Each number is 50 + 15 x the weight over its row's rms, rounded and kept within 0 to 99. Layers, rows and columns count from 0. The size before them is the row's rms in percent of the matrix's.

# layer 2 MLP gate, 1536x512, rms 0.0395, rows 105-213, columns 0-63
100:34 56 65 45 55 44 42 49 54 63 36 68 52 17 41 28 44 41 64 54 37 49 61 43 39 33 75 41 52 35 40 44 43 64 54 23 66 50 68 49 27 65 64 13 90 41 55 34 54 52 52 36 44 49 64 37 53 24 47 70 70 55 55 34
095:55 82 72 85 62 29 45 52 75 54 25 37 55 44 37 36 57 51 32 50 44 46 51 58 44 59 40 50 15 75 23 54 46 18 49 39 61 29 35 50 59 63 45 35 14 60 54 41 53 73 49 55 53 54 33 77 60 48 35 58 33 45 44 81
095:70 54 38 46 76 50 85 55 46 63 32 71 45 41 44 44 49 52 55 66 50 60 56 66 44 28 35 41 44 40 33 47 37 37 18 25 85 24 42 71 52 55 24 44 67 32 40 25 44 56 42 53 36 37 55 49 48 47 26 51 53 57 64 39
102:61 68 40 41 53 57 90 66 48 62 45 65 40 89 57 51 58 58 36 48 26 54 59 46 48 38 42 52 50 49 44 45 24 48 59 21 19 41 25 51 28 44 25 47 80 22 69 58 45 44 76 52 19 46 18 37 53 41 43 53 68 33 72 55
099:60 32 74 13 51 64 43 59 58 66 54 57 30 39 29 61 51 13 45 30 41 34 47 32 32 64 56 47 47 51 66 37 51 68 47 42 75 65 20 52 43 54 61 50 55 56 75 41 36 59 32 47 75 28 75 64 63 59 43 30 64 47 50 36
107:66 57 60 33 70 49 59 29 47 45 49 50 49 62 30 49 49 54 52 38 56 34 53 79 35 51 24 45 75 53 63 69 46 26 35 42 28 39 55 49 45 39 64 57 71 48 54 49 59 30 59 29 47 44 34 27 17 29 41 64 56 41 48 22
106:49 48 69 54 32 64 64 30 77 52 62 79 51 61 61 44 58 43 34 76 40 54 46 50 42 45 36 57 16 42 33 37 58 29 69 62 36 61 47 56 71 58 59 47 54 46 27 73 28 79 77 51 39 40 40 56 41 79 42 78 44 47 45 66
100:33 29 47 42 48 11 37 24 19 79 60 65 47 79 49 39 63 41 50 35 39 48 54 40 80 25 89 49 30 65 55 58 36 79 53 45 70 51 77 63 48 56 57 33 45 49 38 45 35 27 64 36 29 34 62 49 42 67 63 63 52 53 53 23
101:77 50 55 59 16 58 57 41 47 41 55 37 68 45 45 50 18 35 38 54 06 46 54 63 55 42 53 38 59 45 63 78 65 30 59 55 69 55 41 71 68 43 34 31 48 66 45 31 50 34 48 43 43 49 31 32 36 29 33 49 61 42 45 86
100:47 64 55 50 65 58 68 68 44 58 64 61 41 18 62 65 58 44 59 36 42 45 71 29 47 66 34 31 61 36 34 60 60 33 28 64 50 40 64 78 61 56 34 64 62 58 61 74 75 85 34 54 49 48 37 31 53 49 30 40 61 31 39 80
095:56 63 61 67 74 47 33 37 48 61 71 49 60 35 33 61 55 57 37 46 28 32 52 49 17 36 67 63 64 55 32 67 63 51 36 47 59 40 38 44 45 40 60 59 61 38 62 69 60 76 57 47 22 71 48 66 53 35 47 49 55 37 59 51
099:30 48 37 35 57 43 65 29 90 61 74 58 63 71 38 42 30 45 26 37 72 59 43 46 35 46 57 70 36 70 56 76 41 25 49 39 59 29 46 26 44 57 49 58 54 63 43 44 37 66 57 71 47 12 30 42 36 62 33 18 28 62 56 46
099:92 58 35 47 31 42 48 13 41 60 81 55 58 25 48 57 28 54 61 75 60 54 62 49 35 49 67 50 39 61 44 54 39 44 59 84 42 42 35 49 54 56 50 48 31 48 41 26 53 54 45 56 53 40 70 53 48 18 54 51 43 53 40 69
112:47 13 56 50 14 32 49 23 47 48 61 37 62 64 40 54 46 53 44 45 75 35 57 58 47 44 50 50 62 57 47 74 64 47 40 41 49 43 55 43 42 50 53 54 82 45 50 76 23 55 56 92 58 26 56 46 71 63 26 39 66 56 41 73
098:56 52 26 74 54 50 00 19 40 67 54 57 67 50 38 56 54 41 54 34 26 38 42 53 44 50 52 55 42 40 51 50 34 40 64 28 52 41 52 22 28 64 45 64 33 80 50 55 72 55 29 39 22 49 35 51 22 32 50 63 36 59 41 72
097:54 34 46 60 41 71 64 74 42 33 54 65 59 72 65 67 51 22 66 48 49 31 43 43 48 69 32 57 61 59 03 58 52 40 47 48 42 48 62 65 64 30 47 56 49 62 50 50 61 58 33 80 38 36 68 56 71 32 66 45 29 66 50 36
109:40 29 46 37 22 57 57 46 11 42 52 39 48 50 50 25 37 44 63 82 69 46 79 18 61 57 37 69 36 34 62 39 64 52 62 54 31 68 26 72 51 55 23 40 77 44 65 53 70 54 25 68 32 31 59 32 39 46 29 22 39 41 76 67
096:54 61 69 47 61 34 73 31 48 67 38 40 60 17 55 49 71 25 29 20 44 51 42 58 53 51 38 33 61 45 84 59 49 40 50 64 41 53 51 79 42 55 41 46 18 63 59 78 60 58 47 36 46 40 24 38 61 39 22 61 31 52 40 53
108:68 51 85 34 40 54 53 39 54 36 48 46 45 28 46 41 50 55 46 61 70 38 81 44 47 45 74 50 31 53 61 45 45 42 43 43 47 52 49 59 35 37 61 62 67 39 37 33 74 53 38 53 54 37 45 52 41 66 34 70 39 56 42 65
105:58 44 62 59 39 41 35 38 43 49 48 63 50 50 38 56 31 35 35 41 24 25 73 49 21 37 71 57 42 50 38 58 35 41 44 64 50 38 46 50 48 53 69 51 37 44 65 44 76 49 69 56 53 33 57 63 36 54 43 49 45 28 26 64
104:56 65 55 58 45 40 79 55 50 48 57 81 40 62 48 51 58 63 43 49 26 26 80 38 34 43 35 33 39 36 63 55 42 29 45 43 40 56 39 53 28 67 33 60 93 40 55 68 57 41 75 45 21 50 34 31 37 60 47 56 48 40 44 57
107:47 79 49 39 61 82 57 65 49 44 38 66 70 39 55 53 64 38 54 73 63 58 64 56 22 18 47 45 61 31 71 49 74 54 42 62 39 47 70 56 57 42 55 34 87 35 37 36 65 40 42 76 24 40 69 68 56 63 54 66 43 34 34 65
102:57 39 34 40 28 38 60 58 36 61 35 54 77 44 33 65 32 38 52 18 17 61 50 50 35 39 40 53 49 30 64 08 30 47 42 34 36 60 76 43 52 64 50 43 54 50 39 57 20 53 42 39 41 63 46 51 54 59 45 75 71 64 44 62
098:66 53 56 39 61 56 51 35 35 48 84 51 76 42 35 40 60 45 46 51 26 42 46 42 43 62 74 28 66 25 41 59 55 45 59 47 41 46 43 47 78 81 59 52 35 80 55 32 83 63 35 65 71 41 45 62 71 37 43 50 58 29 38 43
098:53 52 43 46 30 57 67 51 60 57 46 40 62 32 43 46 46 60 52 58 45 27 49 47 23 19 70 57 57 65 60 43 27 44 50 27 81 68 57 24 64 48 54 32 78 46 31 45 31 82 54 57 35 32 55 53 05 70 47 45 54 51 22 49
100:65 49 60 40 42 43 66 30 74 31 48 64 54 70 22 51 51 51 33 53 64 77 89 74 49 44 68 52 27 56 44 69 44 70 60 51 56 57 45 67 46 49 44 68 68 27 62 46 45 49 56 29 49 46 57 55 55 56 40 57 37 59 22 34
102:74 37 64 10 43 55 41 43 57 52 33 63 52 48 41 12 43 41 42 73 41 22 74 56 43 31 94 73 52 35 70 53 44 59 51 45 56 43 38 43 46 51 57 14 77 19 60 55 29 44 47 50 40 10 41 36 27 53 25 41 57 59 37 60
093:69 64 80 63 51 47 45 68 13 45 50 67 43 53 80 35 11 56 33 58 61 53 55 58 64 44 36 51 44 39 38 50 01 54 36 34 76 66 65 85 43 28 38 15 62 44 52 78 55 35 59 40 52 40 84 28 49 51 43 63 55 65 64 49
101:51 60 68 47 34 43 48 51 56 55 46 38 60 65 52 44 55 58 54 61 63 43 62 81 38 45 47 64 30 39 49 41 44 56 62 50 39 49 41 68 76 52 48 29 32 42 50 63 29 40 45 46 52 63 40 54 35 35 36 48 18 80 40 66
103:41 61 69 41 22 51 30 37 41 70 22 42 87 68 39 58 51 47 69 59 42 72 68 38 47 54 41 31 45 40 53 19 60 57 62 51 54 59 71 87 59 50 67 37 44 53 64 43 52 46 64 56 43 39 59 34 24 55 27 21 39 42 58 46
100:43 71 57 50 43 87 55 47 52 50 40 63 58 60 51 46 62 38 48 60 23 68 48 49 57 66 44 64 42 58 77 61 50 65 57 62 55 55 83 75 39 37 37 18 63 67 75 71 59 33 53 33 20 46 26 69 24 71 22 34 50 54 29 74
093:80 81 50 47 58 48 43 48 47 44 46 00 71 31 67 42 44 43 30 42 68 45 46 78 38 66 56 55 80 45 57 23 50 47 53 62 47 55 38 34 47 33 65 50 42 54 55 67 71 44 41 42 45 55 57 62 51 51 36 65 39 65 42 58
097:48 68 59 43 55 43 50 49 60 47 53 44 36 21 56 40 77 81 32 51 42 28 67 46 38 51 35 57 51 32 50 42 14 60 40 22 43 54 59 56 52 50 05 49 50 60 59 79 40 40 35 45 31 57 00 51 54 47 55 51 38 69 56 49
099:61 12 37 55 11 23 50 60 28 47 20 57 57 57 76 42 63 25 52 50 56 41 46 67 50 69 40 36 49 51 33 50 34 50 45 49 49 42 46 55 32 54 65 39 61 50 50 44 57 37 21 63 61 38 45 45 44 62 53 71 26 74 57 51
106:42 28 78 40 20 49 37 44 14 54 28 79 45 58 29 47 54 41 49 57 57 85 48 35 39 27 42 77 37 53 59 45 37 31 26 52 63 55 45 52 40 49 55 56 65 50 65 76 56 45 78 75 38 53 68 49 69 74 36 55 58 67 59 37
102:73 50 69 46 52 24 60 66 66 40 58 42 42 35 74 45 27 43 36 54 54 47 71 48 51 36 53 54 31 47 47 42 35 50 38 15 30 46 36 70 53 49 38 48 34 45 44 67 40 47 61 45 27 44 32 39 52 55 37 47 55 62 35 61
104:40 50 70 45 37 61 89 36 36 53 57 44 51 53 78 49 34 33 46 43 61 70 51 78 69 56 51 43 58 52 26 57 65 14 24 50 48 48 51 70 46 30 46 23 66 80 43 69 54 39 53 57 36 32 67 51 45 57 48 69 56 50 42 50
097:29 45 49 64 78 58 48 48 47 37 01 80 66 64 42 43 73 20 43 41 39 31 51 66 56 63 27 51 25 49 74 33 62 61 63 42 45 32 34 61 33 37 53 52 44 31 79 66 56 46 38 39 42 35 33 26 52 52 59 36 20 49 58 43
103:53 60 73 30 68 59 47 44 28 61 41 29 44 53 37 59 49 33 53 40 69 34 67 73 53 42 47 55 37 43 47 61 28 64 44 34 54 54 29 61 44 52 52 20 75 61 58 74 41 60 60 30 39 37 66 40 44 57 65 40 79 46 25 64
106:55 60 39 30 26 49 57 68 44 52 31 70 56 66 51 51 34 78 62 01 52 44 52 85 42 49 44 50 38 57 35 42 41 52 44 55 72 46 28 51 32 58 71 27 54 52 38 46 44 58 46 79 65 34 61 58 28 37 36 63 49 72 48 63
092:59 50 57 46 08 54 53 73 17 32 62 67 69 78 23 74 56 41 70 80 51 70 63 30 50 48 67 41 78 69 55 19 36 61 39 63 66 63 45 21 59 51 58 70 86 64 55 50 38 34 42 50 66 39 61 15 52 45 51 59 71 38 51 44
097:67 38 42 54 56 45 61 37 39 50 75 68 63 55 47 37 38 38 65 54 80 46 56 64 52 57 51 57 19 49 56 62 36 55 21 53 46 35 60 57 35 42 46 67 47 25 67 49 66 80 72 46 57 11 59 59 48 61 21 51 45 58 37 58
100:22 60 21 31 21 61 55 37 39 60 42 35 22 70 40 42 57 64 45 52 61 59 72 43 50 43 46 53 58 50 66 63 50 60 33 65 65 29 52 38 60 42 46 61 42 42 51 45 50 52 37 66 57 66 49 54 77 59 41 48 64 49 50 63
106:48 39 45 44 49 53 59 30 43 46 47 47 33 55 68 63 54 42 44 46 62 31 55 55 73 66 50 29 40 51 57 61 57 29 67 35 48 48 71 61 58 75 63 76 61 62 33 54 31 62 55 26 60 53 66 52 60 78 49 20 58 52 54 26
100:49 50 50 55 59 33 45 49 50 16 20 48 52 46 35 55 34 69 36 21 30 71 65 67 39 53 67 68 61 41 43 33 30 41 72 38 82 49 67 55 56 54 71 36 64 45 63 54 46 74 40 31 47 56 22 48 13 54 41 58 38 53 28 59
104:69 44 52 41 51 44 54 43 49 48 51 42 47 35 68 67 27 35 44 42 34 37 62 32 22 35 61 58 38 61 41 58 58 71 34 41 55 28 29 24 18 14 37 07 85 43 63 77 80 63 66 36 41 52 18 45 42 36 41 43 66 38 36 63
101:50 39 46 38 22 27 32 49 42 51 32 44 52 41 58 54 56 67 39 45 30 35 37 83 39 61 28 49 38 57 43 58 67 45 52 45 68 41 52 60 48 62 54 56 53 49 41 52 30 38 46 46 63 02 51 53 46 54 42 70 30 54 53 52
094:43 62 55 46 61 24 51 36 50 58 56 46 36 65 36 83 45 39 49 41 67 92 55 56 29 49 52 44 55 45 59 37 43 30 25 53 30 55 49 57 46 46 34 47 41 60 59 85 68 53 47 80 42 49 52 31 72 39 40 78 60 52 36 39
094:87 00 21 50 46 45 54 64 45 46 51 50 49 49 67 42 69 27 43 56 69 65 49 45 55 74 52 45 56 54 45 49 41 37 59 85 42 39 36 32 60 64 48 40 50 38 67 50 66 62 37 63 76 59 69 68 70 53 56 62 58 38 70 43
097:43 68 37 40 40 66 49 56 51 32 60 21 55 39 75 55 63 46 34 31 53 57 61 63 22 57 71 37 77 24 56 60 43 36 35 54 53 73 58 36 35 48 49 58 44 66 55 76 24 75 62 28 33 62 63 39 53 38 49 62 36 58 57 46
103:81 41 65 39 54 59 60 55 50 47 44 50 71 35 43 60 70 35 30 62 45 57 84 65 43 49 58 85 60 42 52 62 38 42 30 43 47 51 72 38 26 58 48 55 59 42 37 32 73 33 65 68 35 28 43 38 25 36 51 36 72 65 57 76
094:63 64 59 51 59 52 47 34 36 33 48 61 43 51 58 43 50 38 65 54 65 47 41 29 52 61 47 61 76 49 49 37 36 33 22 62 37 63 73 64 44 71 45 46 41 60 49 30 39 49 23 63 61 71 50 37 50 67 71 51 54 48 61 50
103:66 40 53 69 41 71 25 41 47 56 29 45 37 47 32 33 55 37 38 54 57 53 63 50 33 58 13 60 74 66 33 35 43 50 66 67 63 12 49 75 46 50 50 69 50 51 58 56 81 65 45 38 61 34 28 75 48 63 30 37 29 50 38 76
104:65 42 59 59 43 58 71 19 46 59 52 70 68 42 48 42 45 80 23 45 69 39 71 33 33 26 79 57 57 43 50 49 44 48 43 63 82 66 59 49 58 62 50 51 86 42 69 38 52 53 34 88 34 54 62 31 55 52 65 43 63 54 61 66
095:63 68 63 52 57 68 71 44 79 59 63 40 39 64 64 65 36 46 45 48 64 66 53 42 47 50 32 35 70 55 59 56 28 99 36 63 83 43 43 58 34 51 02 59 76 41 48 39 68 47 42 55 45 29 58 70 27 30 41 41 53 47 59 50
102:48 41 32 66 06 68 55 43 53 42 50 45 29 41 62 49 47 46 38 54 42 57 66 40 29 41 46 95 49 76 51 74 49 20 61 34 55 60 44 39 74 65 42 52 66 24 66 48 10 26 40 48 39 51 58 41 49 60 62 52 37 51 72 53
097:61 63 56 51 53 69 64 58 39 72 34 69 36 99 30 51 53 64 89 77 54 46 45 55 49 38 70 48 42 71 62 51 43 54 56 74 59 33 35 73 45 43 67 59 43 69 24 30 54 64 41 21 74 55 70 50 37 41 41 49 40 54 42 55
107:54 40 43 54 55 54 43 48 27 48 60 65 45 59 64 64 18 66 48 21 17 44 72 24 46 42 58 34 67 50 71 57 41 46 38 51 37 28 43 85 38 44 52 48 47 69 46 78 41 41 46 50 37 50 52 56 48 37 39 28 51 53 35 48
103:44 59 51 35 32 47 48 29 65 45 64 68 40 76 40 60 65 38 50 48 41 33 47 42 45 30 63 79 27 25 42 26 50 56 53 25 18 43 47 40 36 35 52 28 51 59 43 45 05 42 46 68 44 41 60 37 48 29 50 69 67 62 39 35
098:37 60 56 43 44 36 56 46 51 35 55 50 47 38 51 75 76 52 53 75 37 64 61 50 71 47 67 46 69 47 57 35 55 20 31 27 43 68 49 42 55 25 54 54 30 35 62 39 48 62 44 47 34 74 41 73 58 73 46 37 58 22 58 62
105:65 27 30 54 47 69 52 44 59 67 67 25 64 63 39 68 50 54 42 57 59 43 66 34 54 55 57 62 63 39 54 54 54 50 26 69 94 54 73 61 67 74 08 45 59 41 40 43 47 43 46 64 47 09 52 41 60 74 51 50 36 51 15 65
101:51 18 40 03 53 47 39 56 58 59 60 35 58 58 46 38 54 44 28 63 68 71 58 24 67 70 60 69 23 45 45 21 39 60 41 33 36 33 28 55 82 51 34 66 52 52 64 20 20 28 50 66 40 35 45 37 47 34 45 68 77 76 67 50
099:60 69 37 50 52 36 37 54 24 59 73 41 57 53 28 43 46 38 60 58 36 70 30 52 63 56 36 38 56 34 44 22 29 56 20 56 62 36 61 60 43 48 65 43 47 63 64 36 62 46 38 67 74 35 53 42 68 49 34 68 47 53 42 39
105:52 51 64 72 50 30 72 20 71 61 48 38 59 58 54 60 45 52 46 21 43 40 67 26 41 77 39 39 60 41 37 63 47 65 55 49 61 53 53 55 44 26 56 56 40 34 54 75 79 49 68 37 42 73 48 35 62 63 61 41 58 53 55 32
099:65 68 47 18 49 39 50 84 37 42 73 28 49 59 55 58 62 33 44 47 41 60 16 57 42 30 21 19 43 25 45 39 48 42 34 52 00 33 30 48 28 61 38 59 24 27 54 72 48 39 46 50 43 77 49 30 54 78 43 55 63 53 42 41
103:45 61 25 62 55 58 46 44 27 79 62 46 82 66 35 69 49 22 52 28 57 64 47 49 51 59 42 42 59 45 38 44 42 63 77 23 52 51 50 63 59 49 79 29 12 63 48 46 58 52 49 34 53 57 77 67 43 54 60 16 38 44 50 57
099:56 41 39 83 40 51 47 71 40 27 57 52 58 65 32 77 55 52 52 72 45 72 54 52 41 65 29 54 56 64 42 46 66 30 60 60 34 30 42 36 38 48 53 38 60 36 24 28 40 47 37 69 42 64 35 62 55 48 41 31 59 46 46 71
101:45 50 52 42 43 69 58 39 41 60 47 55 30 41 32 48 23 73 47 49 45 49 46 61 32 21 55 28 48 49 47 12 35 73 41 17 48 52 62 52 56 73 60 55 49 70 70 48 55 44 66 70 18 65 35 43 62 36 69 61 36 45 42 29
098:71 35 52 65 45 36 45 61 39 42 42 75 65 38 67 35 51 40 56 30 25 50 78 45 40 62 39 30 68 70 39 61 57 19 44 39 56 55 63 32 45 46 51 77 69 76 32 46 51 44 50 64 65 38 43 72 61 52 54 53 38 15 69 64
101:36 31 53 30 64 78 25 53 57 42 55 53 73 59 61 60 42 72 74 53 59 56 59 38 66 59 47 38 42 39 56 78 56 74 18 56 80 16 50 93 57 53 51 25 53 47 60 74 40 70 51 35 69 47 27 36 49 24 23 59 56 54 48 48
105:53 57 48 62 36 22 53 77 40 63 58 99 25 20 42 64 48 69 71 49 54 80 71 56 50 75 65 55 54 59 58 14 72 48 54 59 53 55 47 46 57 52 28 67 71 62 45 69 35 37 46 68 22 39 53 59 30 52 68 43 31 66 69 79
103:58 63 35 49 43 38 45 62 31 37 62 31 28 76 80 52 48 46 43 63 67 52 43 52 77 70 33 59 34 58 44 26 51 23 42 43 51 44 36 45 42 51 49 53 38 46 63 58 20 50 45 76 40 42 54 51 42 73 58 42 52 44 48 59
097:46 42 37 71 36 54 58 32 44 59 34 48 68 59 39 34 29 49 65 47 58 65 57 36 49 29 69 35 40 74 42 59 37 40 43 29 59 39 46 44 39 60 68 51 43 48 06 68 52 42 53 52 23 22 42 63 25 50 57 49 38 45 49 46
100:30 43 54 97 35 51 63 45 52 60 18 69 67 63 31 68 60 49 43 52 46 28 63 72 49 48 32 62 69 57 48 26 46 53 70 33 53 52 34 35 35 67 65 51 54 56 48 47 59 44 81 61 68 57 57 68 55 69 56 48 75 35 68 60
107:55 31 46 44 56 74 49 59 45 56 63 48 34 51 57 55 49 29 40 44 55 46 49 31 48 40 53 28 58 37 37 49 47 39 27 49 41 46 58 33 54 74 51 37 10 59 44 57 45 32 62 97 15 26 50 64 44 47 46 63 57 55 35 63
092:46 32 20 72 61 34 59 87 30 45 59 41 44 70 44 47 58 37 36 43 49 42 38 14 63 49 29 56 31 59 56 45 67 55 57 38 20 61 12 78 34 61 49 44 77 33 56 54 40 14 39 59 42 52 91 51 57 80 42 43 59 74 85 61
102:39 56 66 45 48 27 61 28 28 25 62 63 19 33 42 66 58 41 20 33 59 18 61 66 72 44 82 43 58 52 33 53 30 54 56 23 58 89 56 52 44 40 59 34 38 33 55 49 34 34 45 69 56 34 36 31 37 63 65 45 88 37 47 35
102:90 72 69 55 55 57 52 62 30 68 46 30 42 30 33 44 63 59 65 68 63 29 57 60 48 71 29 46 50 58 63 49 86 15 83 50 62 55 39 83 55 41 65 52 62 42 60 78 78 67 39 31 52 50 55 33 42 55 54 63 38 63 69 60
097:74 19 56 37 62 44 42 50 35 56 48 58 73 52 74 34 60 40 48 30 87 34 30 42 40 45 41 54 21 33 32 72 43 70 31 62 55 54 26 54 85 30 49 79 75 48 39 86 51 61 37 26 52 44 69 45 71 19 51 74 46 42 37 56
102:62 51 74 70 35 39 46 57 48 62 42 51 61 35 49 52 57 34 44 49 29 34 60 50 38 64 39 56 27 60 33 62 18 56 40 44 58 49 36 36 31 77 53 53 73 37 69 49 75 58 60 56 70 67 58 42 62 51 41 70 17 47 77 48
102:61 56 52 44 26 26 52 55 25 70 51 34 54 65 49 70 78 62 48 59 71 44 65 96 16 55 60 31 35 50 66 51 35 46 46 49 66 33 44 50 42 63 86 58 36 49 24 34 50 69 51 74 55 27 35 78 56 48 38 41 36 44 51 69
099:45 61 42 54 86 27 66 77 33 36 41 63 24 33 50 64 99 39 47 33 67 67 67 57 20 54 46 62 52 31 65 38 71 52 60 34 37 47 60 49 54 47 37 24 54 66 56 59 49 31 68 67 43 38 20 18 55 58 40 49 65 56 86 49
103:51 22 63 32 28 74 42 55 59 91 25 67 50 27 53 65 70 36 44 53 63 79 61 42 85 17 43 61 34 45 45 63 45 45 47 63 60 42 78 49 73 88 50 45 46 32 41 40 39 37 31 34 35 44 44 56 44 37 30 44 60 44 47 80
103:62 51 53 43 34 40 57 45 77 39 54 70 50 25 56 51 20 20 29 77 76 45 57 65 39 51 50 74 43 41 55 56 30 43 56 39 69 50 58 53 42 43 36 64 45 24 47 45 64 70 52 48 65 33 34 53 44 59 56 55 52 16 69 45
103:62 32 36 63 56 43 51 44 44 54 55 19 43 34 87 55 36 50 48 55 55 37 53 39 45 49 75 45 28 39 53 76 55 43 69 23 64 47 60 61 45 41 38 66 01 63 53 65 23 69 46 32 25 46 37 66 48 60 52 48 38 38 25 80
103:56 62 32 46 23 48 53 39 53 38 50 44 43 39 62 72 54 54 41 20 49 35 74 62 59 27 48 52 44 49 29 49 42 47 63 35 63 32 36 49 51 81 42 43 45 23 52 70 47 48 48 33 59 17 47 17 50 77 48 36 19 33 56 36
093:53 37 46 40 33 38 69 45 49 57 41 40 50 47 40 52 34 41 43 77 74 43 37 53 69 53 52 61 49 59 35 46 17 47 41 32 27 46 36 42 49 42 70 33 34 49 58 54 61 67 51 55 53 63 54 32 11 58 73 44 80 60 51 22
103:53 33 44 50 64 49 69 69 33 36 74 20 30 65 61 72 48 61 35 24 43 72 59 30 46 59 33 72 75 27 47 60 32 43 43 38 59 69 54 65 42 31 52 51 74 46 57 49 19 56 41 50 46 74 48 87 48 55 75 61 74 34 63 40
096:51 80 83 53 58 39 16 54 36 52 65 62 41 46 27 78 54 49 46 57 43 52 55 53 54 67 68 62 74 63 92 40 22 46 26 47 60 41 29 43 69 59 53 69 49 80 59 45 37 37 60 44 54 21 56 61 30 48 44 29 55 44 58 67
105:56 77 63 65 26 58 62 28 49 74 63 71 44 38 36 52 59 57 63 74 43 58 76 39 78 58 44 18 36 52 50 82 36 28 44 53 32 68 35 48 34 50 23 61 76 60 60 67 60 78 49 53 68 69 26 43 50 48 27 40 53 42 11 53
102:56 56 57 38 61 32 70 66 16 62 63 58 28 49 57 48 34 68 42 49 64 59 67 45 39 65 40 74 24 42 80 38 41 47 38 53 64 56 57 69 45 32 62 60 51 67 37 37 25 62 39 65 53 49 54 64 58 34 37 40 70 39 23 61
101:54 46 42 47 58 48 31 49 31 54 62 48 48 48 41 57 25 59 66 67 26 34 48 61 68 37 65 68 41 53 48 23 38 39 48 29 64 21 37 72 43 53 62 34 66 77 14 56 69 30 60 50 48 49 26 57 26 57 56 45 50 23 25 46
100:48 29 40 46 74 27 89 37 09 24 66 73 44 56 80 40 45 61 63 37 57 66 71 42 55 49 58 51 64 52 50 78 39 55 51 52 41 27 49 36 30 53 59 44 59 32 32 30 37 29 85 53 68 46 46 75 60 31 64 47 64 37 58 50
094:74 61 50 41 63 79 41 51 74 43 44 30 44 46 57 71 31 61 43 48 46 55 47 75 56 47 36 31 36 62 11 24 39 39 60 19 34 77 48 59 57 08 28 19 44 56 44 76 28 86 47 39 46 54 60 29 43 62 58 56 67 64 27 57
099:30 78 49 09 65 53 48 54 52 70 69 67 40 50 65 66 60 25 14 66 67 63 51 75 50 94 33 38 33 53 42 38 31 29 31 67 54 48 52 46 52 58 44 53 41 59 44 70 53 56 50 30 66 36 65 32 65 46 50 32 47 85 42 25
110:53 58 70 24 63 67 59 43 56 57 44 43 65 62 57 39 67 57 40 54 38 45 36 33 48 25 54 35 28 41 31 50 67 24 11 45 49 53 53 57 62 45 57 43 51 71 54 62 65 52 54 62 31 53 32 57 64 45 30 56 63 49 65 73
098:52 34 28 43 28 44 50 55 69 84 71 51 53 74 44 60 58 80 41 46 55 49 50 72 39 52 53 58 35 54 70 40 48 57 50 41 52 25 49 65 49 59 79 56 41 60 26 63 52 61 63 40 29 39 37 41 27 34 19 18 26 59 43 67
098:52 37 53 69 64 70 56 63 13 46 83 37 09 40 64 55 38 53 51 56 57 42 41 60 59 48 47 37 59 49 35 46 51 46 50 65 57 64 32 66 19 72 83 52 42 55 46 56 66 70 48 51 30 55 26 77 34 40 26 44 70 30 75 44
103:57 44 61 33 59 30 19 33 71 46 34 53 50 59 79 74 37 65 79 59 85 17 62 58 71 60 53 38 07 39 71 41 43 53 66 49 80 24 55 59 53 64 54 53 38 51 67 30 48 45 75 49 60 29 57 40 35 17 57 60 34 39 46 69
105:66 68 43 35 37 44 40 44 70 30 48 53 40 56 57 47 42 31 67 38 35 34 64 57 55 34 51 73 29 51 53 53 50 52 48 11 79 71 23 49 55 64 68 45 47 34 69 73 30 73 62 72 48 56 37 55 52 35 36 68 76 41 68 61
093:51 70 30 48 49 53 65 64 60 73 42 41 62 30 24 61 49 31 61 50 77 64 69 51 28 55 51 73 65 52 73 62 65 42 81 49 45 37 72 48 53 74 36 47 23 50 50 60 27 65 31 59 26 31 54 65 31 30 80 53 41 74 42 37
097:59 43 70 43 52 61 41 45 53 34 41 46 52 43 26 60 57 40 31 41 79 70 63 64 45 53 50 67 36 45 18 61 35 57 56 59 54 37 44 39 37 69 56 22 32 75 61 19 69 52 53 36 74 46 36 61 21 28 60 22 71 72 42 67
100:69 45 55 41 59 72 60 48 11 40 65 16 71 78 43 60 54 69 61 41 38 66 36 50 45 44 69 45 36 33 36 46 58 60 56 52 64 68 55 56 84 82 39 28 52 59 69 61 75 29 44 61 57 53 59 48 37 81 43 54 69 54 33 52
108:54 64 61 27 46 40 39 44 59 40 52 35 39 55 46 14 58 50 48 60 78 25 72 62 44 48 30 73 52 11 40 40 19 62 51 24 73 56 48 45 47 32 64 32 46 55 36 53 40 68 39 67 55 22 44 57 25 64 03 45 38 69 49 84
092:57 36 63 42 61 62 52 52 34 65 55 77 36 52 39 44 52 34 38 81 44 42 59 61 55 54 77 71 31 54 34 66 34 37 42 35 48 42 64 62 50 69 27 45 53 49 55 29 43 55 46 44 50 52 60 32 87 50 36 56 69 72 50 34
101:64 69 51 41 55 65 42 53 53 49 60 52 59 43 53 55 38 48 68 66 35 57 46 62 22 44 31 56 39 27 25 76 24 59 44 51 58 47 29 79 49 47 34 60 53 46 49 35 30 42 40 25 41 29 48 16 29 26 48 42 54 31 49 50
104:64 80 39 53 35 40 58 28 35 49 47 69 52 58 68 54 34 68 43 39 47 59 73 47 32 39 43 34 39 41 57 37 48 48 58 35 54 60 47 75 72 48 34 42 73 90 59 78 41 72 54 51 46 38 45 45 52 34 33 48 61 25 63 63
097:55 66 46 49 32 64 41 60 66 56 72 60 51 48 70 45 40 45 40 69 30 57 67 42 53 54 53 47 24 44 54 88 50 29 61 45 62 68 51 58 43 79 51 70 47 55 55 52 37 60 59 60 53 34 23 37 33 58 06 56 62 26 65 75
098:70 36 24 50 47 63 67 74 47 55 64 50 83 50 53 61 60 57 51 45 73 28 52 55 59 60 26 53 31 76 31 72 54 53 49 78 50 26 35 80 45 73 37 36 46 48 89 21 54 23 50 73 51 70 37 28 44 56 52 61 61 73 54 75